{
  "num_attention_heads": 8,
  "intermediate_size": 1024,
  "bias": "all",
  "final_lr_fraction": 0.0,
  "doc_mask": true
}
Each number is 128 + 24 x the weight over the matrix's rms, rounded and kept within 0 to 255. Layers, rows and columns count from 0. Numbers have three digits each.

# layer 7 MLP down, 256x1024, rms 0.0835, rows 0-213, columns 448-511
095100135115133110158140166129118126097142200115085154145121154189164145125170161114119140138090126154102099103107091150179142132140137162164124083122124104117095157107109100113086141112134092
086095167088147156160093129119121118137084102100129107155149114125082092125085120128135082150140145098144140129167136109119138100116136116117181125115128146168137117137159100105140150127134139
137124100115167119120127089159112117103125098152140132154083176084127139129157094147069172130142125120146153102121132107104131110138122156151116124114121087096130103121111131124113114168122133
133107141161138111104107114126170142137135094119180156114136162126143122093121165142165119143093137158109126095100152155103159102158073144105151117144133132111117103082149140114118154087168139
099134095100122179149141118157140145130156162116136117108121138150131187123162092130149091110087121150123094160130112088116099161149131149177153135105125122106132135107131060160137134128123128
117108134070139161151148136121144124141120088204129146086084059117149137131144158146143134102098133122174152135125161124139126138122089135122103135123135131132126124075195138136172116107097139
125121121157127142143112158071111109131128101126122146133178141105159176097142151085145141141130087149146103128148086157094137127128112149105127143112117129114115138118094108117144145139084150
111162136116120160138120078132147107146115131156122095117074140059073143118146151113140144147151122123119121108105153139113109146156135113156163127150132135142165150079127120165074139100164123
138140137129147147115178180146118118144149085095092116088127130128191137122147149116102166138150155101136109111144147095145159106148117113172139103131163111149127102134157173120116083102093103
136106150142143103090132087137145180173139122127126167120118104118171122135145091143159132105112078131124148124108094113124146128141107165138132151130163130132134175132120115177149137122148132
093155139119096146169112113133138121155088122085110146094108132163114132107138128107085186132171137109070072128091146134136131149099157125105155104144118119157131136134142114153137131119126102
126129156105106143102103128141133152131142145104090133092147098141112174140139123138140116148110137126151158142130150127188151112105070104116144174129143131133150110174170099115134130106130125
108100106116140163113140119131130109090130071151144122161132177139111067130108131093112159134114107138125122116127173170099117124101120101156134141166140116103129102143131118090148131152097175
096122091069143125115113143122146150110140104155188126091094144135150146109163126138149092134151152132152147142118131135133128155125146125092137169145178142100143143090122150122124119164121118
157095132137095117139066081165123164095162152107146124119129121144149100116117153121202166103128078112136144138106097110120133125136151160129113092144134169125113165159165122118112147136145134
165089160144168173143169114156124140101133104109079107160104169115181176168130098115140120150171115121134140105099163132083137142130119142090161125137144137139117084136093142116107090139118109
130158123151117215157142182130125129149168136155099174143129148092146157128148109124064157147135186086144109087146145118147160111131163141110113117090106123131107151153151105086109132105141115
126136126111091099180113114133098117159102131145120102151102112126103172113125127136179181094151148151137080151144095124121129155129118124126141093139114072138124124130115114146122140129149153
143121141144103113106117131120105141173107118133118111101141124159104090116106124183104127124116117147153104144136136148102150079200138149132164127142118117082137150118149114127157120117128153
150145176201100111124132141105156110113136139122127117101169121106159091139141098145132112111157120165177143098165119108112118180145108135124162121143116074179109142135133143120117170093132190
101123119139136115078097123139101104155130163132140112093098165109162138128119132135134080115098104115135136147106124126173065135140091128130148197122122145094139118091145157137102103103134157
105124147138159125133113122113105147105093144119132115160138166105167059101144154124105137104126109176141145120129134104179085091133143140142150140070129082123154110114095120126115092150143127
119126130096120107150130135124141152112141124116145157194146087104125111113142199103112079168173114131204127114158105108148133101120112144124106119157138143148135093133124131129130109161164113
085110092121132115083111153110066073178155111135094130110160127146152120096139135140127094088124097097140134169108104127159084165152153152156191146136115105121158162130115119159155137157138162
088138141112113167115158128107138113082094109132117094107143115134140144126161113132153117137123144099122101111103069139134125152115160099146093122135127129126151166122126130163142098120122135
117082137080159110128122119136117151172142109179133115187132153086095082103095124118180136087070112161128155128148092094146103108095165142121136133123106149163089150121157144098108153149105128
147140135124142130123082150146115124113139078096103140149119135111135104106066093111131133149120143129130145168118111109101130141157121157160108173110153080128132148101086145176136123141102185
143124099116153125125133142157107158094162130134114124162097136107165144152149126142112148118120141099108096180092127109118139110094140115105130121105126140122164096082131142132149129121064114
090174125134130124172126115143100128109159123084097125095123148081113157126128131145139097092128157110168107149143118122123114163095138138114103105148106093119152131132140157121088136111171143
160108137139136078096087166121116156114156148149132123121163149139141133124118135115116128193131168129135135141131064079131142100100112156105082085117149125127183119133098103149088126145097121
104107163104186164133115116089053110132116162154103108146117138127174095150133106098133165099138087135149178112156120095127090108170121124047133154107179093138126119145105136149129090130169128
133120105137139123160125131119118150142114130125163152099117167117166139094156146128095155146102137118103129103145149130117102109114174122101113147112148124121099103126146122134156151131133160
089120131139130139122114127108054160130159129094113133129117111120138225139157146085102098133088100098127140113144120119153118171154151089098094159098084157161166091156145105163105111128120107
152145120135135100111152120125111165133150157107130132108149136134069098119141096151107157135106143149135114152149116125118141092132118169122137144092153177103073139139118128099129170111125104
186126074115159180112145142156133097158124184133126161124142142145124127113096134062103140131093132139088104159129116149175057151138144109136125144117128145180165109121134127116144157112126134
117134075120141117135124144120102089114138111106128103100061127159131119152133129082132130105157124159145182167134128138121141121115173123150125132146112132143140104180136117118125139149177115
137107089091144120131094116123088115139126144118138141109091124136081121104101181143160134124158073111095110095153106109120103155137188132106139143105139147112120093096138120071094160146115158
147196137152101119109137130109115101150115098135107098128159088140168087151100151153170128105128098115157138134124087149156122138127111150104120113079100150119150156186113218105135164042157109
126102098097099133116101122169140124108142099140155085124136168124125114156133106133135133152102170123164173139133107114119102152127113171124125157097145127125134140126128125122133122141110138
156131110128146124143134095113128086102103097144113092114136151108123144149134162170100140122180105151126106124112146093121129130149129129135146164159131119099127138155117116082125151124166133
138163126180155138074105127135168133159100141134139099134128129118106150146114130119143139124143166154176067172145187122122137128096144124119126123101130157107113107138171116138102096126098132
170155138127131098116120135114160106116159129128094131155112090089152138128100102092117124113135113115141145156124151100120105147115108137112152114169159129137084141109099143162121140144116129
094123150093150140131066178106109063131127139130163092130133125111129152165141131058114141139172149091122116121128085151121135097142135145155117139142111094158117115102180123121149136166127128
091125112142104141146118145127128127161148144107107129102125141112147188134137147139176114150155170122127132112182157134132123114104148115106140120144129155163123107111125135142118104133102142
139157128124132125100183142130136132108117145148101090102069135143110111108147117142084158074129100112122164084104099094097122195170133150162157099116120123129132075122095118111136119090160121
139162115140084089129125100126136118120078138154144159168136126143147115116100159104141134145121121147119106128110116103064104114141121131154132129109106110134129108160171120125165105185162134
143147116167094139164107096142150128176086132143124138117126118123115136157103168098070117211146117179167113114134078144132112121152124151143119114130119115118116100108115138093135126164102119
141126106128129122124129166106118100133110164101129162109129145141138109126149134138161183150104136145104109110128091153100128082107139146171119184123139146104126110109142133105124141163120139
098161137137123162125144123105162132093102126128168153129102150132113141122097138151130136113121124116151113108109143135133117114140119086171136122154136174147117116150147155104154145155113123
150121112106130121123123158147141123111112153127137127133083156098119117157101138119134160134109080131118080132145115153091132167146146126146065134138136118123114088152106135135140140104095124
156131105134140157141109101167130127142127129148121128143149124138135104081152120153087109132140122118131089109125097140103157130147129170103157112125115117150117162143109134118162140156147113
159129154139162137144110152142103106147113143123140113117159141171149074151104087142094171083185099119107159143115073171093186123128093117134164119152120134148139116091069142091136129148172109
135131144071115132152135139122139162136156084182128142139080112153121137154105101101107101114117145148125167134129156144148140139094149113163149125159133158096155123154100125112117139156127156
177125133124163135159147123121141133124147148105119085158147117122124135141133158125145129136144104100120165128103103111075144129119141143112150142124103149147141089120137133088136124150116145
153107121113113136114124149168145125119115127084134130120125135123101131104100147119133148154102147174107124140096148131172128128117089125118173113142126107118136140120153181153138160130167110
103127130142144116135146101146099111116122080137151119098122084137118131091145104103110149120131118147163131126127128159149098116088151149116150162124131156121124140128114083154109102121114154
116095101123119148171159118141095137110118121121145085141140093168102140114102168176119120142127167122094088097126132166142102138124110133143155180132112158108154101083183176087115144160161148
109154124118149120141118139105149131150152122131115108083118124117144134130111079186094118131142170125150140154164168108127114165167156165103143111136131109164136156136111096154137126150170128
092149175123132101141130149181138114120110128169161158186110113148127155105082118114144108150082163146098122134127136136082134129092136123121155119115143161115120150116170124132154130141143150
154163118099095121117100142109123121127175114128140119100126132138113120116134153137122132112134134137115132125153096064105130131149152126120135176127093144133116166145144169153122107160116121
144130115140119111130087112151101167157123138139147107110126140113092132144159125122102149105137130185108102091140152100149145169132133160102106125098118113132140162132141152120099088144132116
118168118122090126119190072152105111138139094083092111119130141119128117144133090163154133128101154096104113103140155095109093146122131133114144144131128085127102126091134123121128115145080112
128119123112100091128112148139150110124111072150151127143163152153119118131121139133146086153126132129090117158164129152132142154141115124144144134104140140144145129108093125139104119133108134
124105140172173145122106124149111101112121143113193098166139155106126159092142138131153145192147125159121154117166131131104115137125106078113142119143116162139106154148076144144120102058115161
210153123118112148148162142141150121149116109149103112118162132084129080114082131137144145104128131124085114156102144106078106099099097088111142111151135105108106149163129134124136146115121113
120153095111133137120167079111128087142090074089115144136140102110178142065141115094131083126132170078142115121095143128137132134105123115107132122127132082144140148141142162109190151124157120
109155156156125142153130117133139116168086127128144171103159093099104167141152116138194123107146164117128139145111107085137128117122119141134122099121105147107145130179138146136093101117151111
117148136133126164129133124161133117123135103107122100105103164146116166144141092161180130166085108105085153124114145116134124146119133116117154099132083130121172168129071131115157122126163088
122142114120156127104147106115163132142113144148117143113166135126129107102113138107099114118091115158142127163102112108156132117142142087131102109127130126095121140123107116075110118113138137
131138139117092128118107148128105138110144144109129104116126185150098083119106164139134128098161137164116117111084104113119127115124130062090118158103126177112092130143129106118116106117123129
091108159108136115162127124119129131149123140182123138113131142187183127160140160068107128118131120144121127139103118110114115169120097124134179132151141145181154154101137135146133126145114144
083148101136106106071139136129180097172144142120131132138119097114140097103078135148154112159140082096132108166176119144087137136092121162143102112129118137117115119132152131140135131132094151
111185140131121122095118197135122112124131143107109150165137126121120105185136163114147101116140095136121147136135113102152136143110101138161103113133097112104141107141093155161125096145101154
157104110108158115133120102069151084124151115196152077171107128143147146127155095113117134165146161094120108130126132150091127107072105129124127097145165163164149131125145104110148137099094133
107151143124092129142144134116182099133105137126151135154150159152105141159122157130109189105095149136142103135142138149157087128139135159130113141134158118130100131155109111170114109112159164
129154108083171139126115151142120126116158130132119111157146110135136116115085172104141153153111076098105127103140164130103116111109156101141092115130138113106130078141135127132138134106139149
125140146191114090130147121122121103124137167141103110100148112128117120111147121086095119093146150111120105138122136151114145166130153152122149097143142143129124129095109096102145121125148120
107130107143088149117155128108107126135125146122121121110137097119124120117104104125170106128117123163105118153103144114137091116138101127113140153140128125116140138138108155176116101100146117
125132097161147168179133154142116117123113125121107106100129157134139118106096187118133100175120069130148109140140119141132151171093127161117081133097137112143082216150139137149146132115147129
115113083117139127085135107128131090124146160124172117131135116107118091102158129142123104127118139109146135129094129138148132101172142149131117116138115130144158128138163148125134126113110139
114122086176155125144161149129091125153136150128135159104160117109113120076075167125126129149103107138175143123094118155137138137135166093151097161119110157134102100160159150120170125151169059
076147149105104128124101089158149139114130151121122094130108107137093124112081126165096146153106144173098155121152072106186140106090135112114129110086127116109135100082116167121143122095129171
118096142084134106118134088139135100116131122162140150101126108123117138098153084140123065120153111135122102119129122137112126098088083132140160172156129123108087133081158118137112115097124112
150160135129130138092123126124117105110051124138090132139114064114106132136161099086145143157104110147151149111128161132126078108128120142155168122123114142130077106128182068098176137139136096
142113107090177115148134171132104081124136161118104070096111138136131124088121115109128146098155113164074116136077167151145134096137096122137128106118088147122119088108096142102148130137124140
183125076106148104174114080128104148128175117115118116107164131116098147186134107142115149134134172155128192131098125126149065124074085179124116122109144119112092163110088107144132137136147109
123124127096115202138112123111154091137130141145181097130097098114158178107155178106132085126122130129162130148144100140113078108133174167106140099165154108064101121165118141107103095140129107
144127129106144132130134110085144096137169114127094141117152091140181149123100103138109120160161095120092167142106137128144117170124103130147167152114150148156130132112169094135152143124127123
101073133136157103141155093155093179163153151131145103125133098143108093143117090177104102113148115136141143154109145121128085116124150148138137120124103130115132111137106129130178189102165105
114168160106080118137110100147113141128111104103108114147153141120048089136103148075110080161112164169146158168142132104121158154147107155157141102137155143101163118118113161089113124108091091
135112138110134128129093138120176087086119102128145134155144152130128112135085079139143143162129126132154115144160127073115116109150135104109077135103088141163127120120138104133165157170131145
105111143105110153126065123064145122111143131153129113108153137133136118149124141114106120126090148105118152154127122130154121115143119121166108156152110147155130084099159116162123111145132122
154162150137149162131142147147145135120153121148142122131128128100167120137150141115103157108113133105112135102107142145089159098141135151154146153104107135152163114147144132137105135122149154
111098134174139080127140128129110119065159127119111163160144134109104133115113145131132150122094134152161099155111136136103129108129149127128143134141089137178155108146104104121163115144183132
083115111127117122097163116123140121120139153112181143138114155131123140117170106096120146109145121138143164136139130095106154114099147110138142135119085130130114134126117131133166082176121075
149101165120134135101138129083144119134138145093133089193093143146105136156142126139128151152146123160174097153128140143162127121166130133145101107107130181139123079171113100109100135149115104
151130137156099062102127091104100138117132154123150129114150121151132140121135143094155118123159103103159096143125105191095137097122127149110105143102138124168143119160117094110126135136105121
099131141106167143093124152124126134086145117158129091136144128129186125127165111111132142126108135124089156123119098149101123131154135100120132134136125111120151137127133114148137128081112134
145141154131131113121076120089145143152110111115107118133157108104124091136096136154135096121120129133134124121141104132138176131117105123120110125132159152165182100089148126170131159113092120
139157109136102102128124181136140130163123132125126183126131164131137119139137114140158145089122110095115118082143150131169102150148091123146126102126116138124145109122139127167129130135124115
137115124145134137119122124120143102145161128155157152137179102149110117113158120108111158183184092095129133143154130142133141130167132112097132136116148136103133132147127089132117145145110136
128135121114160124121129166123112138110114163145142124152158151141167086120130140135083149139122109164147126143135133099103118140133131129138167130118130109107120147157166170107148094122127132
106084131143151148093134163123130144171111154116139106138123107153102088136149132127129099103125071118118104136149107164127132141128109161129162129176129139143134117156144147150132155099106109
128129083151126105110118112099134119149084182142117160134143133125118184143150135159120125097132132117151135079117166128128165096123135116098117129144097134160116131168110118124119136165162088
158152128077144102163125133131137124155088099148119168152119082120102165133139100187164158149145147119144089131141133113096105097105122122120093109140139119198129114100126100090163100068170168
135123109107101147136142147156092111135156133129147125147100099145108178099163101113109098126113114088131110152134130109137131154167130160171102085137120111129120108142109113163114140142113077
142129141149103114148117134143098155154151103184174133094125102104159134152134148147122123140207129079164122139110148158114069094095055158140148132129132137147088137099149116102120081118112085
116122140127130139109104110186141139098089145152170159110100145093134158141098155098100136095160078117134139122137119139097177126107116117122159106134140110116144170145165149139120122137120152
127148153132139120116126135116136105155145102131100138146108126167126116090106151126163125123170136131126142149181133106175152107119131143126136130151156142112094118133163091105118125078118120
157126121093092136159084114107180135131159133122128128116118093146109126123110152117187158099137105114132156129147128167131147105132135118113163150191127128137101109143067108119085130089114123
145124131120145168129174151104130138156119161140121141159140117140108145146141142087140153149129108078113126098115114153140101124146117088172164174082114125142136123076100154134124129122101099
162103143137143134111147123151119148155141136137109096126092127173096121138147129143137159147127092133150119148157152193146143144129128152136150161127149130127153143112127137113134094118090102
121125149141148164110109120118105124121122111156129150142165153168133135158130088152135150128126162122112153124133104136117162136109137140131156128090119149111113127156132102133119102141112104
154120174150142150084133090109145156121127147113135121130124136128122137118093181088168126084119125146112110126139156156131127128154140142141106160137171171121117134175133143182084105160148134
150091096111132137120100104111159148113130141143152171141082105097127134147114120134088142107168125089089156151124131155118098155114141115105127123103141099150140143136175118113115109091100165
110119122121136129106150165163142097131109092117098124130109174142127136171137107151125099167121119141114116148162176114121164131119105095136161183145134172124160150110106125120111152101077133
130149175117120191172108120159127161147131149122131148162097157142166143135114123144139135134121162096152141117112108132113108135100122137110140144154160130143126143118140126122115170157133204
132109098155100126133092151095149148113137151141099110151112093090114138117115123137115132127123136132144143142111091155094149157137096151108095081129115171125187127154109110105122143120124128
140098112101127109130148132113095184119140078127168160092142064152100105135175110102134145146102147172152134100166129151113102177141154174124114148152151123128128141148117176136083088140114110
134127149135148161119145128131118138127167149085153141150152117148111123173111167128168126136130118113141101120152149170157137071151176126110089105197137155126120139112166148117113133124119121
151153126161111095183088136125131084161157083138153127131104120117088145135137126130150134141147125106127135170149144136101116150139127137141116143100142101108134171107118082141070131097166165
111158159109112108101156112110164098158107109133087154083169094114135130132153125119121099159113109111114110115131166163127121111127096104108132132148114127101159129095131140101128143175063110
118158113143124099137084064140124132134126128131112150114157165131160146137206144175097110141127142158081129110111115159116161123111126132140143166163154135133138169080137159136098127114151125
101115125132120158134161139114105092125103094126141167079149154131145090116142124091134153122104105120145124115157112142112139135128115105138119135154123122118144123154134165109117139133107097
121154118140122107142140105139126166131151167145095111139136147147121121131144109149139106123090133105141127121121068070110139156109102130130153115142147137112101071105130157122118128116168097
114175136124085083148148171150092168154112128145091131159146159130154124147127119111101108152123087144137167105106111132135154129130172148141132091088160194130141164113132133156132188140119154
103120143088107127111108104105125091088123136097141152127152080153136118118125162102151098127123127107159139102109144194145105100138140149168138116132162143164120107141090109135141154135110153
165077121141114118109133135147133157140133130118172105138085143140158148126112090128135102169125139133121102171119118135141113093176120149085143104157101120180090137115157113128145070159118152
100108101162105132103097108138152133126110125102128101104142111132176161125079110108131095089133115103127123098132114150071101137108124108101147116118124137129096102134083138165113104152108155
176142192133094114094134152129148126126107123121108114136093156110149105129137122087121132110111114158122153113148114128152104132086170106097139131064117144158076120097160126163120136151129117
153143133108121122142110121153116114117136119138140159157082105135165111102122167139085148140132106128142123096127172101080145142107151112126093125164125124140136140128129166156127132116128092
111174121124097139181139153107109086133119128122093153141132118144152119109097150160116085124128177147105149135136153134143147148146148087142052131136105084103090124143150115117113178182152132
090091128137113131096137135097103132133100119117092092114128171093097126128121161152116139149114136099107160130108120093153123148145130214107111127138138126119122163181149109079181121076098164
204126112119100127097156099161155126114134138128130117147148130130120156159128126120129101091130157125085076131116130082165118147095120101137116118156102110114116141124174135122161128115136149
073124138089103144133120110154101126108144147141127123131125086105152152152117095137055162111145137133119162171126168183120131132158145095119115130111160097100132165113137091149146144139151142
126109130088125139147156155126157143103111121134173138145102133103088122112110090119138144128149157145050138090113138099125146099101142098129140131097115175182103127139143162119092136129128095
127113087129118139133142082117119123102115119140120162192121117116150100117081103161168185134121151112133139135175098157165139125171125133129128126145170142129135134088121106118133122146155126
120144077119124111101153151140120157115121085082140144109154141101147097128133082145148101147149141132144133102160107099194106106156107099106169148124127130125124103124105132116115157116130144
131140085127109148116131121087137076158096123117123068103117105151098159163125099174124167126096122153157129119141148159128146120129107154132127134089170154134126111103147129155134142126101114
124141152128111145142128090133109129168135102087098144131115147115167126104169143156102105132152133173149163129109125137121145118122095135137080111171110123099138141095115127157154155104118107
100173099136138114117134129169131105141170122111163159126109065156177107100152131132108139175113148089134113122108148162153129119157132082143123134126120109125153154164141130123135163147181120
142124155114072089141190151129137139115139144125138119110136125090123109155143098134133126143073180117100141193153147111140179153128194179129099130166121113140146160133125140161119128156084157
134163103142114107132149145163091119166134161092119096123140154086110144092088149124135147097119162147161114142150126160100130071133139141102105115155150135094127134111150128159132132091118114
123129106142118078129145109147122149147125096104094124157120134150159114141116143126148124109116124113126114153113145095106163125110119138150152093096119121147112135140152136123097143125130091
115156139146119116115175137143112174114170162136150136117141160137130141105166097139154118156146148154090145154135139108138156161128147123132104090144079098143125145138072134160151119152146073
136176180184135171132128084122142127120099148151113138161085157110118166117110112149166131102198137163159116104126164072157139122124120123133103136159123141161130154119068130123140108106152155
120116189145109156145152108156100160149093106139122128094118116145141106139137099116147117122107134154139090147123151108119098152131107148107148165154152151158134115088144146115138151155111069
153102111116132102155159122132141150066165145135108119131147158101119118146130146115143049133104113110157129095120107120108121123127135142128155145081139105137175132121126162136159094147146112
146136115106089142152143103125093098123126100122156149119122130088126133103134177113141143120109118132124131137175142116122154169088129133131187156130126141171109169115099135104119114113110155
104087112128159122116140151086136112119102124180141113112147098094107130117114141110142151061125149136102143111095150101147113114116072087136138161053138118131117097127116152123105149122104141
148152114126119126131140131110137087116126147135102154130142104094150080085142151129098155108164130105084118130099100084160150147100180147155119094136120116099119093129116149130106116105087131
112096128146190135177130070110148133155134115113163149202127102133132138117140117195112119142107079128167118077093138137106143124140138105141158110095103120163144131128092157091128150166134112
092147121112115103110183120103117124118152115124133131161104109180123113110108134088152095124157132085135145167142094087135141093149130065118145127175138116113146069124109119109151115128146081
094150114163109115115129079176094116113164099147128149125138145154123163128165092119162084137152132092125143126109131182155138186151094111130174151148124130044128133132109143161132102142150152
160145170109166146108160125106155139119129138147116119147133126100128106129066104096128145080089131123152110139102169093130131138126130096122099109082133116124098107141099175139156159114089149
127150114140140134114117126146149150125086129161133126130121153134152105118110117145117153089135101129145136103127162105122112127135165088103123151118113111124074103115144100103111130077138150
107102164163135172168123149102145096167127136081144124175137102116116121121143089099113085139121159147123119140184135112152170095118130109125111157111124120111093148138118159141153187137115124
175121139123105109079153176170146134146147164143151136109152159103161097147109113138109145107158137096170160166118129081133131186136136141091150121115157161135130095126139143159104091148135088
142133109144106099066141159115108162161127108129137116118135110115132114180135133135157129118167116146148143120100173151094121130139091115149124159156163139105180126091125115098091120131083138
145184111146114124128150132168111118188108147132132131147127110130118148112104103138138129141110172122102131148157102105124170144149110125106113162105158118133123130143101113129094100134117138
123128106149116101141126117139144104111092118129113104135114132139122086133141152134139146143155145120119169160106115136148110107116152145147159091105125151163111138128169129153118132149124085
113170121167110109121115148106140115120159181111145149151163082134136148151169161159145104118106126095107103117105106138141131162118111107150122110117102136142114144179125144144125153176137111
106144125107102140149115143078146142113097188121130096157149172116094129111110142158112090122136096091117139116125067147169084154126139135122137135159120117114127158141167070074103105152134129
105104157146141126119166103140107125142105115105122142131129142102122146169129120127113119144121147129137131096135168152095157148131073131161134132111087124085135172077134157106144116107129152
126131110131122073131120126125092123085083123114141123130123105158125162156062160152077160162131126133113150119096137106133090112139086124131096128135134057087180147098090099074128113164142176
148088126122130099125106130130119138093136095125144129093174115170141132151119152145131099122123132116125158131139092112103158122082130166127124139107127116150185123140149169138136128129133150
133099113145108098172114099139123164103111140154127150090100128118148108138110179125133173086134117114147136105117091100139136121116123184197112138176091120088119138151126140163126160128153135
072130109125120102134101171167130138127169146138080110112140153128135077114169132140141126147174123092114146125109095147112154153147172102157143122094107150130117148123157137153107124114141120
162126142112111126161123063144148133123113147093157158140099146127169090141080122144096126146115151161132134135138119116092110141091132119107128092132122149108121126141104128093122146110161158
162188131139117121115117137135103146103118124107148146130151145089081144155118049121071129167119142164097168104142158115111131143106127113104092117088136112085161093135144132142128181101099101
176133099135130148124154106133134102123085140156173108134140143133169116119133159130164107152143116106125144122127116172083145089118164126136105156133175118088145109124109140136114162106132128
112089139152091100111130131141143158154119094143121116143093105173146151170105125152125136122110165124085083125106142154127138135157189116124103094116119108109155165147154101095162105124143123
170102121138130126076093061125129142170090109142103132113133166160119132125177097137115119135085119135143111094119112139118169156100116102126159147090114157124156104126185110098187104147132130
121139104155158115097141123126146133145145124050087136080130135096128097165131133148103111121102144101132099117148152111093091143069142162149139170106140119125114121121160139121119098113140108
113121147154118100137105138125126127127085110118117106110088145170128175161140147142142160094105111147097102169124119113150103112155107128124118149143124090091107118151126118099171145143150137
119125100102101147113144161134119141126138139109138071048124126149124114168137125067097087120115157111146096173104094167131154133135140098139125146156110126109105127142120092142158148122118087
118150130112142139113163148118153104145172112115096166153150083138156141163130148111096155137138085152103128113138143103161138151118110169123156170173101141097165104131084125111169167164138121
122124126144161131123134142144158152164111117138116113099107179152115148101128158151114111181113128142143123095114124121161166145123138125149147085151134093158140140169130107179136122116161136
158132114127122125131150122101170146104073120147149171130089157128142122135124136105141112129113107140149140136139091129151100121158136106135103144149154117106141177141135115125088096123155089
140146120136087111110185111090123090131123136146125121148122136159110117078099160149175155103161087104132135135119112145134143195112175144154110128121113147147157096144127133153168112116175159
187120131114137145123173167154048100127146138106130129082150141097132133099163109108148101094126130131142123162136139166108146084130097153122120140122150160099158146144133138158094128127131124
120134176154087099132138096165100143118120109112152147130167081137143101174097123147170130134133141124207161094147138112144168138117148166106106118150147133083127160167126119151110118084143129
084149113141141118117138114114141138105103115143122126126146137109125126106143144115126117104138106166131073163088125112141187141115131126074134118148117128125137106126134142161150096107144153
146150150129147089150136081137106106109124106116124137149155149167130108172123097122126149160116168146117132110152139064146065146134170106118104137142142123148127159123118130135115101105087156
114119092111175144122116143152156124136121142111146121120154109133140109124145108130159114125103109185127103147106156121105139142119124160139150184124156119126137120117168180133103129154128154
133118174150144121080168124065199115169067108147156118127074165109077049191136099091132092136084158087151089102174052196115140165111102149112129177114170162134087138113038125147127074122065165
143122167129125175120145117146125108158113127097137172120127118115159132188101163113120136125109141163109165131119091097177142111123125126147149119128141077149125119099112108112113142147128120
134146133113145117142104125127085164120110118139080102120125114119150092148170138123131142129086129133151124106110087138119072077157101099103124148104101146112145086109135123115126141104141097
091137163151117108135105143199122120133152148162140156106121080124122137122137143174150136120118136162117098132146161089135127131121154098119138118144113138126117083127114101119179110139137139
140117122115129174149121156133113147090127107123134177148110147175073112139147109129133126162156107147183098142186123148108122139123104140154127162130080126127117162112083149140113089098167123
162106147126114107137132119124140155108185127140119099119126180133110126116105082122122146142115099139112099178126155124157125128147124146129169109093068142167089132125124146127122103181152062
128135123110137121133147154158141123125164104109174138144133139112132107133159126129091110129135100104068195091116113142163146120080115085135149107163128167139145143093136114097154138137106139
111143150131153107132125165116187135177146158137112090149113122136133103094129139104101163094083129102149149123114135145137124113129126139124096114133104117110126142179091101110159093147086154
125128144134116152142094116146123115139118106124115138116098149109128101128100165155132106124119148159144152103146128164148155099142041161133102132108132135106103117117159172130080127130123160
136082079158174140108114087084100136124138143143179100103144142067127154093138154128132127067191127153181114112105142165165145119136136096138156113137104164133115170149183107096096118080155144
136129168123116119097116156082123088131148098172124132115098077142141144105176123154097091126143145147155155118132112130121128098152102150096122087225144133135147142145140134126123106132132147
137167150155136162113192151114125103156118149120134116122114084128108103098149152126123136156137085152174110137128171089132112089157097120073136116132103130207125115169127165108120077121097099
165098122135111122132124162156157133162124158094144117136131105139094182158158147108130115151145131137100169123113136116156136123139105107135117127113128093122154075108107102138106129151109124
110110140140162106119095156125134125148183113119094107134135151074113145151150126161128148177049138149140122156131137130138175105138138128099149089124136126110095135097174172144180131177127137
106123146084142121091084124131105141148121172124121095165142133114161112088107100150129110130112101117098095111112076137119102114159158140105095129071137096137137100084130085139130130138092168
110145137166142123158121107145153161138138138145119167096143109114112114131164100143095099189159117120102073122129171113127135093103089102134123106155125087099105161108111109152114076088078137
143121122115129126110169163148146143108123134140094142096125105162144155119107172093129143106136138105135065115155182110114121151152149162121117156140128106118130109094121147168149157154130155
139164154132096147101157150130180166126128122079105117143101099127147157135086127143109129153126116142153149127135139113112105146141093080148122111123102124091141126156132075112117131116118144
129089123109136103165153153111098134108144126154135121123103173127157167148106067149153131102117177151117119149161143112145122140120105133123114159106141114137119110169128193153121161132112136
128124143136126154138144124170134131142191141148128125119124138110122146106120123145116108107087088124099047110146137127107155153149082130121166147098127132117125117122115094110129161150104160
117098132139138125160079169125126123102117142123074106123150127124149152144118159119112102156167098147115130147144123153136116107133091112134164117174150168104102109161132124106096105118097168
109144114098164129145111130152131126125122127130145108125136090129155110173100140100090127150141140098097143131118131094115131153116171131131107099112142117066089105109155162138137115168151131
139096101123123152131101132123122163135119132131111143125161156127103103148111096114169108115101095104147171098116149160074146126133124106123115086153121099138142114168145124122141140122127108
103110118117090163118092112103161103135090113130158126133113105117111132105104132130160175132128151083103139177103172125133112127145128108156150099128122133145122126118105111106094104136153095
089136130132078103134138109125106145124118149117165124135153136150107165119115116077134075148105161131115108168123141146154142119179143123092109150096146147142120101118133127156110121057104146
122131134137123146170099136134077137076109131150139103137110042135107100086144084105102148088120111158110115104143068102109124157124117101084135105135124104124113098136102121134160146128105118
167105138140122085140137121123118103126120114122127094135143125118112141075112117148156119127095135131132152135136119129098106122137116117137114119116152124151147153117159092140138129122163088
114139103098087176123096146105153148101108127156138143132106127091108136126153138156188157182122114155160104158155140126117117100100155136122107135136104139110143123092122136124164130200149115
176117132087101112135126127111121112150138122167085119131186108118139144123114134149116138110137144136113177167139149170142129147143136126129143113113144083127111149132140145118102134118133121